python train.py --init="normal" --lr=0.0063 --decay_shape="linear"
Each number is 128 + 24 x the weight over the matrix's rms, rounded and kept within 0 to 255. Layers, rows and columns count from 0. Numbers have three digits each.

# layer 12 MLP up, 1280x160, rms 0.235, rows 1093-1136, columns 0-159
115103147103083088114113168087093110169129110138099156126121119101103189137100121103174161130149121124170118161109117140088113133115113117131161129143155118150136149108094143166155148135143125127138132087119149129151150153111148139092089163141135134164110119128099146159111164126098137105143133137103132170120134124130118121096116103105111108139111124126096079150131129100121110122132168164139143134099137082143121146132177117096152138110094148112145143103124132131140132180103096
137129096127086112121115120100104132139107122122177131116074132119125115130116173140143134112158122170132077133133170125110112145131124102130143123101149104144097157108137153094123128141112141142107125087146168142124111154167088111107124143082124144118078149096168169128138108145159096114113147156128104116147184107105136149128092097106129166124141121155143162189074180095137115145105159136120099126083169135175121124179172162098086112133066123123152142132120163119172151108124112
125129156158133116114126137131127122158111128128115127144168147147105136096097130149136124106141079125129121151125087145132133076147133133097138110140123129164154146083131138124162129160159105147106139152154170115150172135133142102082126130149137105127132123133143098132103133121126114136118129125119127110082135123096136130112141122145113151127167105150140107125113134142132143154144102114106085115160132107081111119102150105174143079142114164156122121114118140132123160108171139
115087064095112175187173088099089120124120074112140119121077141135147078107090117149168132152166134090134095137121173150148130093080160129114093110141134165131120133126122124130109128194107142138136126093134092148132150120139098103157107179124104132181124129165149106072159174111111147126108142130129125113094130105156146131130128109152137094135175114137155131136145120083117146142154122165154159155102119128123136188156097156127136134119116159155116178160126147095158152106134139
162145106093133125133125094108147137088149128133128117099141105137089151096151094118133121117148122119146124100112157121154134148113149131129132117146135175130117142146079102129118094122143150098143113113127163140117135153138147121106139118103131102195144120139156114132103136095126122124143147101116092126163141134145151129143135126137111133151160137134127106123082158161063066113146114121151120129122093138143121176137148123105142114115119159112156152119112154125132107127111133
162078153106116118152132146130130146161101137124129144113130150155066135142121187115092100128127113111115140140116108090145111133119156122098095085143133125143089127136077156163119115152119160130121155109124127116128197130133098120097152158170133109117161152102183086148150145140075122149129131148149137108111110115128164174127141097120128133109151110154130149131124107151119085129111136180143130066097158142087150143128114129174127085109138084117141127085105145115183149126104111
179139091150099098153107160131110164136132164127153147110101118103147177102129128135112110138131143138175093141087128145166113143099097101112149109077129097168101152131082144152135109156097141084120168122144156126134101141150123151037137164111099087232163126147138107103118141133126105177133128114066127119137146148127112127153137140110134096107119090121172167152091131132156103115136151138044121141101173175157128136145169074109103106124099157139134132115134129109106146119077158
163120086105139127128143157124103160137105159121143098138120099170135094111161147105173134101130097147140094129146133126156138152112135098096126100128119098101108135136145177155118139163101115126089131070123079140118111125135144147101162179074155074115148145140132155106134140130075053111133167145160088142134156073119114164128109097086139098113154071125121138182135140116080075143118181159130147119116163141137105160148136172149141091142134140137069169127154172099112138104127098
115055115129128136133134102110160125161137153094122105103176146164116126078136165121131141138150139120145165113112139125171146105097115126137137106099091085134108111178150169160090136159121117129119101124153147126151133124098104104155087150147145113169101091135144088118121164136135155166143155102136120111127135121101116117119111123080083103143162124124122149127122128133120139153131210174115122091135165110103140215100141154118143161109129092117151146105149151131149163125093100
118123098118110158115147114114134103136155164097136151138149119161132172106059170145197168121146138136097100173124146110148131126111156047165167094110119102117066146092124159125107100141125131136093161138155126141127138116125076122149118110100105117112140085131175123111174118159130068080103152157082105149142114140117151119127108080106104133142146094144165117181160097175084144142145133145137160143091119068113144159120127108160134110123109118149084133068135153161117138159130187
111127090104136146151142143134138137124147130116146143138101087118124122138136132143188105136168111061148117155098131140064135147108146105106150133097067114137136156068143124182123109143111131128148134138109120132124111097133115086098130136151096090174143175140160171120179097148165122090165129144113113134124167191158087139084150112138129091152156126109144116109156170096087129119165150119096196113092150122127136136150101081167136147075073138122121087120120145096177099145121128
143090134097069118088098133099150146162122052109171137114155140143103149122098137161156172145152103147117107129121118125145118103147153124132162107110155147118108127101205149138129128153109119148082127107159094137143117156147075091112154132084108087176115161123168177058152158148125114098148111165041091142122109170146106165137159071120128127150142161146162143144132115077105092153160111145141076091120174169126058126165130113107136112115126156133132119166109097147114127176109083
105128139138103155126089120059121138134157117121146159130173105151113085089108125120136060159111098141116112141137116165118125122106118135143157119099088108136146162119141119140140119129115116160112117111128142126131119155129115139108124144146144127131130167089136150120137130125125142095140093166115088103136165112179153130107154112114098102120094120143126110106137145162150146133107176138120125111174146110109105134146167147103141142078129131095129169129129148112172101139118117
123143132120135098146114173116126154126085137117128105115126100116137135103132127120136112126168117108135121101142160091124158109094140118069121116145139115150110118124123162134123152102108160079133134105128100127151108130124139125095169180091140148149149135140160122128164157130106152116133145114092101131130121099134147119146152130123160116169157112179114144155099123123122145143098177141102147099150134125126129144107101083134127110136111122139065115143171132085147112148119127
133076106127165137139126106156143136142155144122123094077130101111100149126092139100106121170125114131153139150114124139129116133129153097103144114133144094118174118136104113108126155122152119108138097102155155128098126132100117147167141130149141119109098167176121101114163121088054149087136115152122090145118150120117124121148098143125166097112105114107154109164135153086079132167121127130106158110091132139155109154177131156149146128136084135140097164133114136122147152128133140
144139127128122147132129151142099185054082152119115119093114121126105132126090148083121108112123125154126097114152117153147120139124106141159124096096107123193120133156138151134114124157112125119111120126155149108130111106147090082112134151120115111131159117123152124115127125129111134100130116150135149117153114130118107148130115097105121103152126105178154093180122126143108116144152151165105133137131114129144111194097112162195148132127112116170094129175147148073150157107117121
099158121106107137147100121113147153135127101110096124154153133170089138163110158111133127129142135081112150043133145078076072101121115098129134101116137156145133180112102121130129095144139064128125095073101093136142086164138108108104103134093124146165158173129168119150148155159110097134138137117068109144126158126161163132121108131120159127113123094133101143151111125145098155147113110138093131106096103119097130141114168173150158151140154102118141170120156148131122166113130103
081173122064151160122126149061143134109100178096136154115150120166094137099083133141149110128136125097187143182178125141100090110103138148125178113111134121159125147139102191117080165149131135150139127148184160169121129132111096124138136137135133119139117166138131134143157161159126137100157097090068104112122183112125108092114167103119162136116109106125150145163129105072068107139143110147116149105173119114118098112127109149126119152121103123098123116116129143120136116110105055
099127122116148120131150101096144147156102078125138142079157118137142134099109132109152084128166123100165137142118158111127160133070122131143142097156121178110121136164116137140147165132113135139183151122189144158156110164100098137127113127102142072121149141142174119151121127129116109158117087100108108112089132159164160121078118105152176143106131079120137140127098147076108121133092131160125132072139153143126146135085149123129147108093118104161145123126127120116169102106143139
152150077151152151154075148122096144105132093128103092122075148093130139142119142109143107140160103139131100149132162133112121088137168114107145091136110108167163116089125123087134097146113123127141150117123122130151143122135129118114155122135143117135136138098106153129102113117133111152136162126142132131105175142145104136086111137094131125085113112148118115154096153161138071150125143142128102118112135108116101155137119137143098140147100132129149161146134173163155165114111158
177149125142112128166149105144116139144098135106107132097124129123113115108130167130100074115126137134107109124130132098156123130094179136113118109151138092099120127170126132121147132144128130129136093121134130115112148145127090128131098162089133117118154133134117175095171141150101125134113121130118108111105156102138098154121123110142138139141133119105174143128081106091112128149152134130135104135135179108146153123156109127118156124106105153112144152136162125168140160122104156
139108127105136090138105109109096155095145149100162106087190096106140132131140134135113119121122174103090151110131147111118123167085135123112088112113123144109123145140063134118145141151161129129142099127156108192115139169095131082173133133141159123148140117106146160131085152131125119112118144149112113122126125150139109134087156127127152126116112107137147130167140133130135120162154128137126119100114103123123095156127142145133119050103127105116150144114125147143141155145148136
084118133130116104166113133105141117138146098122123122130082123130104096096101130162096108103192131105142092123124123110118121103098134116090161123168181138104117124097116134094122142133153092175098093140132142144162120198149125117102152115160151108126114151115165066095151138132105138129166125110138085143137108154120107114090154130146152137125127121138126109114150124129153111147198121147118128098103138114138128118131180117183142093115106100138162131158174147167146128119132170
080152101134142126160097111123091168139132128109103177092141153132123115084094173146149106135162135117121146153139133109134130142122123091113133140105105077142136111135132127148139163130106132091133160130135133168089076145135109097100138171126141110125158161116116108116100117045118128139133133127113124121129124167134137163129124102184127101138118109095221130143119127072147138125157132173124147130077164154129159175128158093108171142072141135118138105074128125123131125151138110
135105117097140091174078136105118133123129093124147136121138133166098111141152126133129141122189140119140155140112169143128079080078169104069165122111147142153105167128107127128169144103143153143138125108142112157117150143155146122138125105164078111094140169170144184072129112109113150117137182157135098127114143154141145143114115133132095087140109121091173111141121154089106121128132102120126164089131155135116131129133094112108135150085127127107153133119082112144155127152140149
116131103107147134172141146136157157155112141128122153125095088090121089126130115152118104159156137147133111136102118161173108141127114099064119127089164110095122160155126118100130125131128099113106099130099126181120115152119129113111109097151105120128121158101103113074125119131114109151160146154100130116130134139127095116139124099193144125133170127123135078141133153113090113131121146098102153164115119150143121128126148116141161133091113172111121158172123157145195154126133117
154108148125101143110102159109120146164111140091093118150161147163107125132164120111116083139163087151134128092173165091112115151127097080128141086180151161186108116129073147145127117124157113137141139110158119105113129132121131091125181165082099094157098145154090109143101110101071110109132123122109110162138145103171140163119123130094106110118167101120132183188122135142141128146138137118107152140146113113156132125148149141118131121077137118127082141093170162111144129100096136
132097138062125172117159131109161157091109103126132102147153140173113136114137127101131141119143140157140132150096122124124125130115179124119185112141135158108134175159129143131112123120131121119136130120140122160157136145158109110114162109115165094105137099152176133093127108132129141110106169149121136134117122127093087131146134138131093095120106126145185140162124146118129099137146153106134092076153161156110078123128148126137165100097126123142103100140136108124133110185123127
112124070115107169130110109128119104138148107118106126152138132115125116119104172113141122130140145105141151110078125166142103117100143123144147101094103090121123133143166128122086174132128138099132102130108107183121098115120107123133110136150097135134164150145155091114142109144174132093127195123136075134159148122141156128084124103144096105157139124156162142131118155155131151156160113187106163152080089141103140157138121121138110118101138168119146132127157109137112129151129093
118120110119099106149115099133151111114158091132122125110119112139105129146112147127146124130135154112102141106104147127117113138094123118151104061132167172151124121108145140148101135141164113151141136131136135154130138156145083132117100154136162129185139132108177133135128114121132112159112118109095112166126113090105146186063138142115112097132146107145126101114103114141107140133129136133116139126107123127100140171123157091105166109128136135131154140151115172152144169118117110
173120124132099076128103148112119161079109141104160178109188081126129149107090170141130160122107071096129131152131202152163110114140180131089117116096199171173107145160173129130110144143115101092103156158162162156127180115132105091105127105125092119123138140108122100137126132150123122110116160075097144141130102165156101086129155122127111087168132126163135118139093135134104121134129149131100108139105126105118111126109151098132153099104103140126110088135147135130106211163125143
153116111116060133130133099127111163135074136119130173072105131166116148115089160106094159126155122087183131091116165153095116141116112104103136121108152125119093128150128166155128115153104093153161077156124140101116122173184151127112127128127131125127107139141141099116145172131070138131139141164167113105158164138141130123078120097125119109119141137139183148129160145113080116125142101168125112108146116168142128160141104124147114136122118176132112158097126139113130132106099129
146104116152092094122075104106139127071103111105114163151111086152141153149109127128135100157190140122155107140130107138154103130097126121110145121103143077135131172151121150090115164158134109096153153132126132151182139133099144109142120124114120147135138173122090131117159088096109133131184123167119145113107140138137109157109123121134084144107101123128120160133159147121123124133117123134132139094150111065123125127109123127165135169142092138140146107158131135168144095135094156
157146159089144156126186120095129198150167146090143090140139116134139121102147107161124135169145127131133128134115101127106056159119123113107119137117125104150134127113103177123118102140126113133130114116106115106156099167100127110124132152128151114116122153160135108121149103121124106139127138094121114150109131129139099110140121125098126136135141139144125141135123154158098119136087111146104124090115113112110151152109120123123139126085134120126103129114132130110168159155118136
118123095111122087149116157143098124118101115129139119088152117116096127126079141123120128113115124092162132128153140115108099086145158129114150100114135113111166169103129114148122155145181143126082164149129107159144144132200137061157124121161126106160119159112158074148115149140177131112137139136075130153131128130152100134129148128124085133083105132155125169132172119142093127165108083178130139107105121100119121189135071090129132126090107113161153153131109126134155100152134177
141135129162146125132123129113151128126142102118149138141172085141122148126136111096091101130149113114146129121127153140130068083112139105121165138094161137132110136127151135116156109123107130064120121101106195102128161130130136112087117117173085099138116141164097148082122121141115151122128142136158144125161152168111103124108139110130098119154084104111110138131108177127121127136134119166125144081107112117166120138141147096120119188126121108113141141113107166142135096116132177
097132111120100107154153137141137116111114078101127106118136112100100116127108100146160141125128086116149109128144106087091123096119113133070167108121129130121142162096127129132172123116112146118137094084135159135175157120095124105140104125151113156126126136164134106148157175094141106105125120113094144180116133182133153159154122113127134136186106136144137134122145117102128132147104102156127184109111172108116079179126186121101195101084082109185171122178120164128164138163108091
124132131148144141114137148125097129110117099129093141112114080101110083130082137105147102119154099115124092122119143158151103062124149105109173112122091111130055119154130119145119175142101148154104143150196118119110120145115146094129129140130111091135119129161136164134155104132151113123126132122148134185099179107117112129131170128161091130141121150116195130128145122137100151190111127167125157116139130157159122153099124107053167139116113124113147120103132142113131121133113150
157098110134133114175181126143133137125073138113123137092178175125116181104141099129173157175109066106122147116146124137119087083123142107118105140144156103150144109184096133112114115162099102064057121129138138121160120123196090119074193108141084081157168085176150073161138159119103108083175168114149146155114109197118138127128106110194097091142183087160151139129090115179093141143138128134112139082161205126122116137144099103102156110142148106137046106176151132077133127165090107
143125085082117115155117140107105140115127113143152126142110128155092135118130156147150074144177134100106123149114127133119120143126160126127151117115159145140138100148109144121104131153110080100121087098112144119129077156166148127082179110119145147168153134140136089117102139109149092165123157132109115127148127116124124158112163114094129151120124102108161105126108186184104123125129134173129164134121088154116125140135152097109165159144101151111154135126099127145173142126125079
145130122150144122121137176132152144098115146117164123112166120161118149066130161147126058161137129140130112131129155123105119131085128103118104125113157158157126118188111147151125145125087141086132146062126154137119132110103133102162138130078107134139155147123128098133150114071125076126128118137152132153126165143119061100163122114173126093164124109100153146146133174097096123147118158164094137148136146086117142125141096101105146111135124147102114126100104162134105107160143165
102139100098133153148185146118163145115119120119137114128108096142139104128115100123174132106125132113137143107132117136093159099108198114110119114103088127152115134119123163141110135151098106091127159115150101129129185112107084134115137112131141130113184102135131086116143158106163143143124168141080113122118160110133142170149123122102097119150177119096098155103123111164081094160100101156071132106146147127105145196159125137166165153082132102121128142148126149122151129122124116
127133103127096148106112131125166142137151138130133149135112114132118115097122096159128109119142112128104140089132133157140126146101201116097164149112112106149135127104137151143113121134133145159113154138139126150123149144104129158120150138135045083099161139154166165117140140140140136129150122121121100130139126097134103106117121145110138152106128106119156145112148148122122110147166052125115159094104125089106130134117127138134104116115101172110139162100152120174137113135108134
100127110133087164131158150126118196101110122114160139120132135123129129129108140086153085175152151128149132088112128140123127165138111151093165108121105090156145158142134121088148142149106123124112099088169123155170144145105118114143089149107147134110146161177162089147110116118121103127158128142103087125137131154108151109107163105125129091092119112134141118110144105118113136125165138140129124090095131123126113156124090139122140139101131164148106148144154183108131126127140117
# layer 12 MLP down (transposed), 1280x160, rms 0.223, rows 1093-1136, columns 0-159
092116091131150115162133128103100124138116105174151128094109172128110128135129150150133109049096117120077149103102123155126126118118153109129130177098149119131098164117149148160112097143133155135124122134175144095122142129128151087133128133153165158143126108135122129157121120094088148138141144108144121119139131171149144128100168106136087117124143171146111147150133159124098137135118112111117151120108102126107136102176124150136136123131126146116112078153129119142113163143084160
091145078098133123141109143174134135134115184098193142109098146099101105137120093124132081122131176103133132114134114095127141107154153135105098127158142099111121150128112121114087161101103158107125095121193141121093149101137096110101140131197088118168141110112150123163128122150126087124120106123134167115136135133152152134116075151087146144089134148167124108154179123081115141104082133168167134090115143087152155132063115160110128158147135161127132139160126149122176169153133125
105146149146104118156123136093170172154118144114103135152129103102131101134134112147142109130154121121118118146114159147145115175155149111155135123145118144099091132099129143133146131118146138130131135153121119130159124145116134124132130123138120139141140158092126113106119113098128133123097145133155113161135154109115118121154131118091150102105147087169096128101173107115130166136095112130155129123137145158114079104135120122106119117102138117143116150118122087102131120128115120
152134157156117171174144144118097159132095119152071120116097109075105122124150165122118115115106126116152127075143113146144167121127103190108152167136104140108118110119152125113155145143147182132100124157167137172095168145102153159123121140166110119127114129153110112149157123139141151075147149139127108099050123153100098108111128118182134128092123077087104111157101185122152130115143129116174134131129106130131159154143132115125193108175107092110126107155083113065109106118058153
100088167125135129105174097121122131135127117108162137103128121120123152137124113132155131115105134159116110085088109118146138093187123133144126127123103119110149136129142142095146105152118164077168154100173131122135142118101146137140118116115160141173162153136134119094112146101142108148084100118124111156104136112120118114112152179161100141135115138122110104105160093106086132126124133165171108113151137108136141144102148113147136104121156133143131133137107130106133156145121124
117115076135153105172172142160126130163134098120139142163126141126121133160132071141116130138130132123107150121166073098139167130101124118117154155091154158118099114121175147140117105091157132133105106142167147096163164113143156160133160103112071097096125127094148129146134107100088111089154079145152132161101179104130163151131153145132102147102121102122113099144124153129141109132157136114157134108155165103139078102203101111101123114123145115088128143183118126157128125120147096
059132147113125076113101144108129077119130123126112134113173155106113124175136068161166087134139098122087093142135106122081139113147175126178161137111145121138179112148128113155146108140112130200150153087118130135125122132115081103074112158127126162145150146142163129081115124164080147132164107096146079079159163096179118151180126124122120148153074110131144109134120087149131078131119186143115095085169124090150124127130148100130071144164172153117128170149119145102125108157166129
159133142108144140127180133129094117059119130145153120151147166105130108100088124160116122191112153109100115125103105110102104143148113135158149134180117121156108085090165099148162143105134153133116120102125097139156150138086105109111069097111147183128184118129149101120146096124121135099119076111116098108111127117150130150127130078164132133127136130081103151141129147169124131104112173112181104112151096161136118114147136112124122160127103128154136138074136129149147172165089181
078160159113157136105172128134156132074122124134102117144129096168122103126134123117095077137168111200126146118096103110121119088135139121136160125143126154126148121149117105156088133173157114144178095134071116153123122137147111133090099122167077101135097124129096136133142112138168059126132100145134081148143164151139122131084113077141155172130104122135195128085137112135148129099200131130118104162121137132127113149117119129103125139151134113153148120152168140116123113123133129
164081122140152102139139120118115171082090170117136179143122115147152136070145088112181121166090145113136193105158105124121156108110106105083104069121104146091124126097170110138161160112148133138140144123107128161106130101121116141130129127144084052153116113128136136150101122108135151090135178170152100113124164127143128095192111147151138139103108092140119119132140104142162140109169099080155133085154092173193135180136168133161094063110120148119157183114098098112121128119156086
151130087061111151104101096195103138174155102119131170086171116123121099150095133102163118123153128104084151108163165165115142096111139113106098146158123110096136129164155121148101156124126113086176078130101150181169164154085122107131113114140138154097133101109116132109168154124146137145149098155135119148109173140096119151174085124175114118139146046097145109109085141122108122166165071174115160102114183136129121160130161120111090136143119178136099153114131115123156098112100132
095133125128099123141144121133149155163126126141136150153139118119137110106117102122136110138121131112128136143116098124132168126136130143131129160153119132081121153130122136150125139100137114135122129120121145118114136142123105156108135126112140136119096097103145145135157109102141128092137092113143123105140122125149140106115137095132138109088120162129120137149136116126108116128137089146191123146146121106148122021150131143126118149179156117120154133153112142157115111122104131
078138121148097140127103165143162107168074103155121102114145119137117106169129122145112183152084126146105169153155120114113108162118123164144098151160131144146108134125077108115110136105143118126136137134172128121135106110130141161153144110172120094178129105139133146138147094131131099120092116106124106124100150123131130119136119098142126142139155111119106116142062138128152119161112100130116089091121101110135131161160154140119127140151126123106120148131166138142097147128142122
108095145156069107084151138121118168134149133109122104131144105128127099116135151153159100138136111104099137157127164124125111169166143141136123131143138087150129090138149118122123152130167135115125116136103141073124104141115140110089088114104122120097102108100145104153130124148170115131115117150129084145141087140170155126127099106139106121125197150143124116139137111098108127145097133120160116110158162155170162094181145126150126138101113125127108142167127104121118114127140126
113121105091110088088136140140136116176129120120120149162089087101141126107121133122119144173163136145168127123137069074142154100134149126134114115151128151171138173095096121127131143106081087126151089159127120173115174145132159126146175123121094172148158116136115115148124115098121085121112143119101155143111126113159107156150143153107147098111131119121169140159145139128123142139143123128130156096105137121160111108106112162110147209094129080110105130125186108119091117167092119
099154150114128114102124120091149133119132106128114097137116085124126099176121162129121152107138145105132148126121165139133115115133109140165129150161120155094133142126155112161110107110099147157152112108161151126142134148114130118149118080108151129108105098137100106113118100109105122100145136115128120163164168099114149095113144112147175133148158111143162131132117189196170102089120121111146121125154099135104093122119158106084125129081178117127152122145164110113117127156123150
137181103095135145107111108185124106159183121137095096084087144138159155105125165176101135122129101129131139149127161100087107135172158129087092120146127149136136093128073138154111127093156163115104111102122113113128134137118109116148130162105120099123102188132123109123152089106123166137127151077150171141131098124088144165126178066180097152164125083061108146165117142170125125095146118138099084124137107080157121083138116152146112155137128159090158123133078119148159138109138190
117093121158142068149161088128104132160128136114138132191152131178098139095071094148140162085113140118072105114130138161164158113141129112090112106093104164094151078086149141106178127112177129128171160098148154145101141125155156137123119071111114138086130103066131084133152169111107128117188103147161111172139135160098082133177117141144087128174172091138139135114082144110141097114136158132129129133121120149142147126153126101093107105164136133140104079126130161110153143114098182
072116135109084100145121170154164116144090104096114123096129127170172131132155149086112119136104104138121120138102167142138111126140116113101142156139063105082131127141098186150090086118132175115114106131168176147120159149140082124105132143115166188150132099107138092051143138132115173155134136121170131164092100113184131153163114126153112142089123100158127114142103115123162090096160119166128150134095134128133135123117142128123115173102133147104155144141119119158106126126096142
131120142151132131144134155160152133130107171108150136137168106129146136163119146123108097118133142114132150130138086097099151122192109154129129155101153163105088097141155081110110098146169145157135145093175121124132181120115109127097149126137129147139111127111157119146149111144109131069145113143119162087118142144080155091131132128097114108099134097132118085127114117145096165148146113140147133155109112107119168122113136134133165114142102124122104143131097133136098132078129113
141103094134105164136149142118113127115136141108126140171167138139127156137106148112138120112163137132087120134122143151101123130084120146137093153154124165134153123171138113135144164111102132163131079144074139147107135085142132124132098145125109102135115118138137136123208148148123132158129138105105119119120116137125148106134129137131153108140114121121139110129139122136107115136109157124158118122154179090119131124135097127104128100180119089129100139148111097103119118097103129
145102143093149118149150112152162107126137111141119147129132111112142125137104085115126109143136140143131149125136104126084141097156108123132111130062147148093160138124175105132103118127115125151085131160136167112191089116140155141129108083170130147118157094126135161143103123126140181130146122180117156097126140122123110088147161147077157129158159128142121093121121115089174141125131107119142132115125088133137090158150113120127142119110121120159145154109136115095127129131147100
083115123151144105136133152069131118139112109152130116142148161121139106156130104119117072187128126105124088164113116120096145143139116138144096135117163094097119119077103145118117125099138119176134115098188113102096128097098154107126135125147122165101092145142176114123174132137114126145138077082149145116136134142185150117122193147135117130125143116111129155140170125110105113104165177163083104143109138136138169145104120115175097135114113137145137105117165136132149159105134098
111157130139176136179162117139114146106195134104129112161140191120157116095151133120141111124117145147112106157104175128099109110090153131139119132092154082121138122144165082107108098123136149115161096139152176115151102153136151123131116144136135138083162150121120117127116171151088084118137093126138124136163140121113133148122115152139150109110094125100120157133116137140110112105160106073106153143123172131078135095111104208085125158106134060117120117099111123125108086121140156
158116175101115138141119119158079141119090069133124113152111134151140115133111117119120142175130122099089139088133129136152168150103077146086148118129128088129127130148168122168162154132109100157138151119148137113123109165141108113120177123138136146123127102161075118099137140156129136135120116125114128164162167149073124081170131116091118149142185141114094119118137144123198128125127091104146156133079131158078098145116092129127117115139109112115140119084133165098160147132123101
069117128115150114103158123158169115143123136120131116163162136120130115126130149140121094091120119162060150134121130157144132143143110126123128208136130163098181142099131146108135130121149162148131164110134158124139086143111147118159120082109110140145156128115117089158126129158110111129103116183122153153137159098104139140143149114153111117187115137116080096091094114098156107065149124154123151096130105110136132114123120113104125139084128149120113142114131104140128116105144114
120137140085124111152129108160154167160144153118132182136112135118119145096141141092148127064093154152110133107054091122136108110131116114149128129043119091126106180088103148111082095109146142136086055096140166120161135104102160093174160110149129129121144113143140124137176106115104147175161136155113155125135170129153113108137143107190133118153075114109098171116168126142138147073151138121136126134093131111115143141136106156157166131159127124147169141136121137131128103114092102
102120113119119113151128099125120167167158138138164142104154120136098110131095096135084115118111124177134145140165098098129146123132104142133100138133125127117138146122141133152128126121145148174090157144155135136108140090133124130154159132138102145165083121132133166116164130126105121109114131113128141117126128104112144107156094129127145096142126101098129144100088170096119141094143122116131144153129138101171117078141117112150115115140146170102129126148110136134155150090130135
155131135106154110140148110135110125116155153144150093164107103068065095140094094127122121115065081139127153097171154120125146136159106135134147145129104134164102119106118108141124133125141150141155134132123127133085136123125106117087114127120113151126150178176066105154127159164125122156086115122169155081175142089104102126136133136170125129126134162108111160122124114133089139162109126161158129105130081149110118123129145133173113148173103130152114128118143125128087126133146121
163158146139151127113139128123096111121129138122137093135103119072128123081113120120127141153147140136161144124141113115120110143093126138127152114126104161119097119124126104128093133140151143166152110095124146138117153159093123147137124081126163157087134144103114140166123114131067114156078149179127106158163144176135134168120133139163138123086120146124122137139138108156136146126096117093166101150143070139091112131127114117140096134128139148106124121121156099096150073141135146
154145116146133141120123137124098154122147145118098149141114128149123127133102151108138161137114091104073128132139144119104180149152122128150147132125136179150142086140115133144116113102145114128099163163158164128119155157081152155129159114093111103118098168105096061134118129137121125140138143129140170127100104130143133118112191089148117113141129108166129113103123087126095131095139101080089128101155106185103150083111157121145107123159141113098139158130134118123135160113098142
159100118124121115124115116159138113069152112152091167114124146093161107143089134125150093131099159123112151120100129186142103106169107132108149113084133106151135116132162147142180086109124159097145133119153165089133087129105142181129092103132085155126160144082140122147135129081128153141120108125106093125136120158123118126143124132144143116155153171113109090148141138148137134145142098071139130146115142150151177108095091113128116125136137110094169126137131096127146148100178158
136152111134123102130122155118114098103148101148172120135065150086122108131090133139167110138156130176120130112143147122085153124148121133141087129120116133133102149157139139109128161129131130098112114098111121116136117076085151072157091123154163137147140118140104138120119115163121182171108120129132118166163153121110134134105120194118139161159087100123102147114103125088121126150166127184147119118125155143088135139085091146125141156120157128104077133109135185147125106153142120
176127108132120135124172126151132153125159136108115161149141114138166109123146157124115114116139135134142121152125116118086101120132136152131131101156058155129134104105133126136133114097146120136179129150089134118158139110131109150120114121129166153141133121097139122193134123130125093118144143070125158140141112125162112144126124152118150131085111105101130077087157143114094147142133144123120140086164096145122096139128106122110115154099149129113126074118158092115146141118155154
138115151139087157140172105180136113126129098100124135121118144162078123155148135154123119122140102116152123115111096154124146176152109142106125104145086093182112107116124105116118144156164156168173120173137128139104085131143116122157155164094107136153110148119082110131144123179130129105116147136116111112104139123120072152077115140131151142084160103139150090092128137106119155166100126103122104076146120164149102157100123088119135137121086106166157159123156086160172121121149151
138169107118138113112119136139139154118093154108118167191122139162134109127176123115060143137099094098125109137137127129135137134158127129159114141130143132167102122115147104140114151150181139121119144155106148143142130151116101145111109143115125109086083162100137112104171078156091154110134129120109129095127111164137109144102160117104131143156118092108117145107172159157118138169108116147121120132116121112125116166100099081089139132127099120151143122131141145137115130150112067
115100141118110139144126120141108111119121101099127087158113171115090135064120116103143116118116146158102131125129118162138149153118142147143143147124054157162147071106142111148099079127149135139099113115149130164147155164093127164152153063138067109146138140139122117132106109152138111107156114104145109093111112153125148140142132127155174150112094101127099189144128144135131143082105136116135137119128129174171122113181126121150142141173111080120158115097118156148193116100165133
136182116109118138149163079112144140150122117136130147159131118129132073154107100109179156091139149159131133132128118076123113152085137145133162142157094150144145070108136105176079152134177171140108099161148172119142120109133114115155148108112137086126120145148113119164142122157115123134129143072099091117139146139120119143131140106118134148119150137133139144092121099113148121158101080148097079110133137132177082116151116136158075111130105107114160120158093112127089145123142154
111084178087116109065097079129157152170107142155095110079139129155113128127141112163170115159154172119136158112116163151109142114090198132114148105139140162088154080128202132104151100163111128117162167159138141127180098117160111083127139167155119056133182055154150133165111178106143126105125123125099173160091101094113144059152161122135138129094118087138096087144140091125117081098143155132096156144138106167170095116080121150135127085146134103095160151109137178107153134098101144
155126115133093166131157104123141106145105126135123104194136150134170101130117136130104133141113136092145132104149111126136184178118155112117122131150119125104107080136119127075167103113136077127159133128138140132131104127140139151126167070116126175148157136083099118147130159099165139148120149112121120150136107137128119115122129143114157139134118136108138092126123103100122138077079097131160139167148096097129163119149111130137100131143143140119121174118091118125141124107163152
119125170142127084138163169131105116088133154140145180128145170113152166139183167160125125149112154097179070155123105131116109104119115109108130148128095117135131119144150119129141143156178105114178138152113148123122099143121129067141128142098126108115119128129132157105119086110182154184125098106109121118127123149143114110108120170078141122079154123113157121097129121153126084097080137126140136121167138102114132129087109158140121135111160097115117093128160084131090135150154139
156134111160154090112107119115106151121150175176129134118097127153149130106099093114144150128110155099102129123135179107105124154104131130152074102129140126115154145163111142155136135112153148091111116128082140115132110111111160126128090168107150132104161090138163134115125083133118128174134099083170176113107086133105104138155086126147147093131132109144108137090148153126143122162106136138144116118176155132142131128096129172097099124130108114159154141111097145148146132083168113
099101120112118157105119124122091102113133120114103133145104105125101122124090147138145084135116116129114120161146139113145136089149107137122128122146121118112148127130146125109152108091141129115125125124083134145170113106113149141143091149076146166126152133172147139109103117147148101113133128190113135085135142109144144143138102106165165171113143161117113108123139155118108117108171186116133155120151097103138099109103130138145132170148154153120152167135181117132118134123096150
112147118123092159134131107111115138121151095095179137128134098117117114106097125125122121155139116130127159096146094118169164123091140148165113134133171098148138137097125102178129176129166117125112125158128138107104103136089115114092073131139169094123146108115102159133142120141098137135122150131149148139117160156122104139088111109141138153175159140131116117127130101110173095136147129136131143169139117145110141091157170144154085125087134096177103133139136124123095128131127116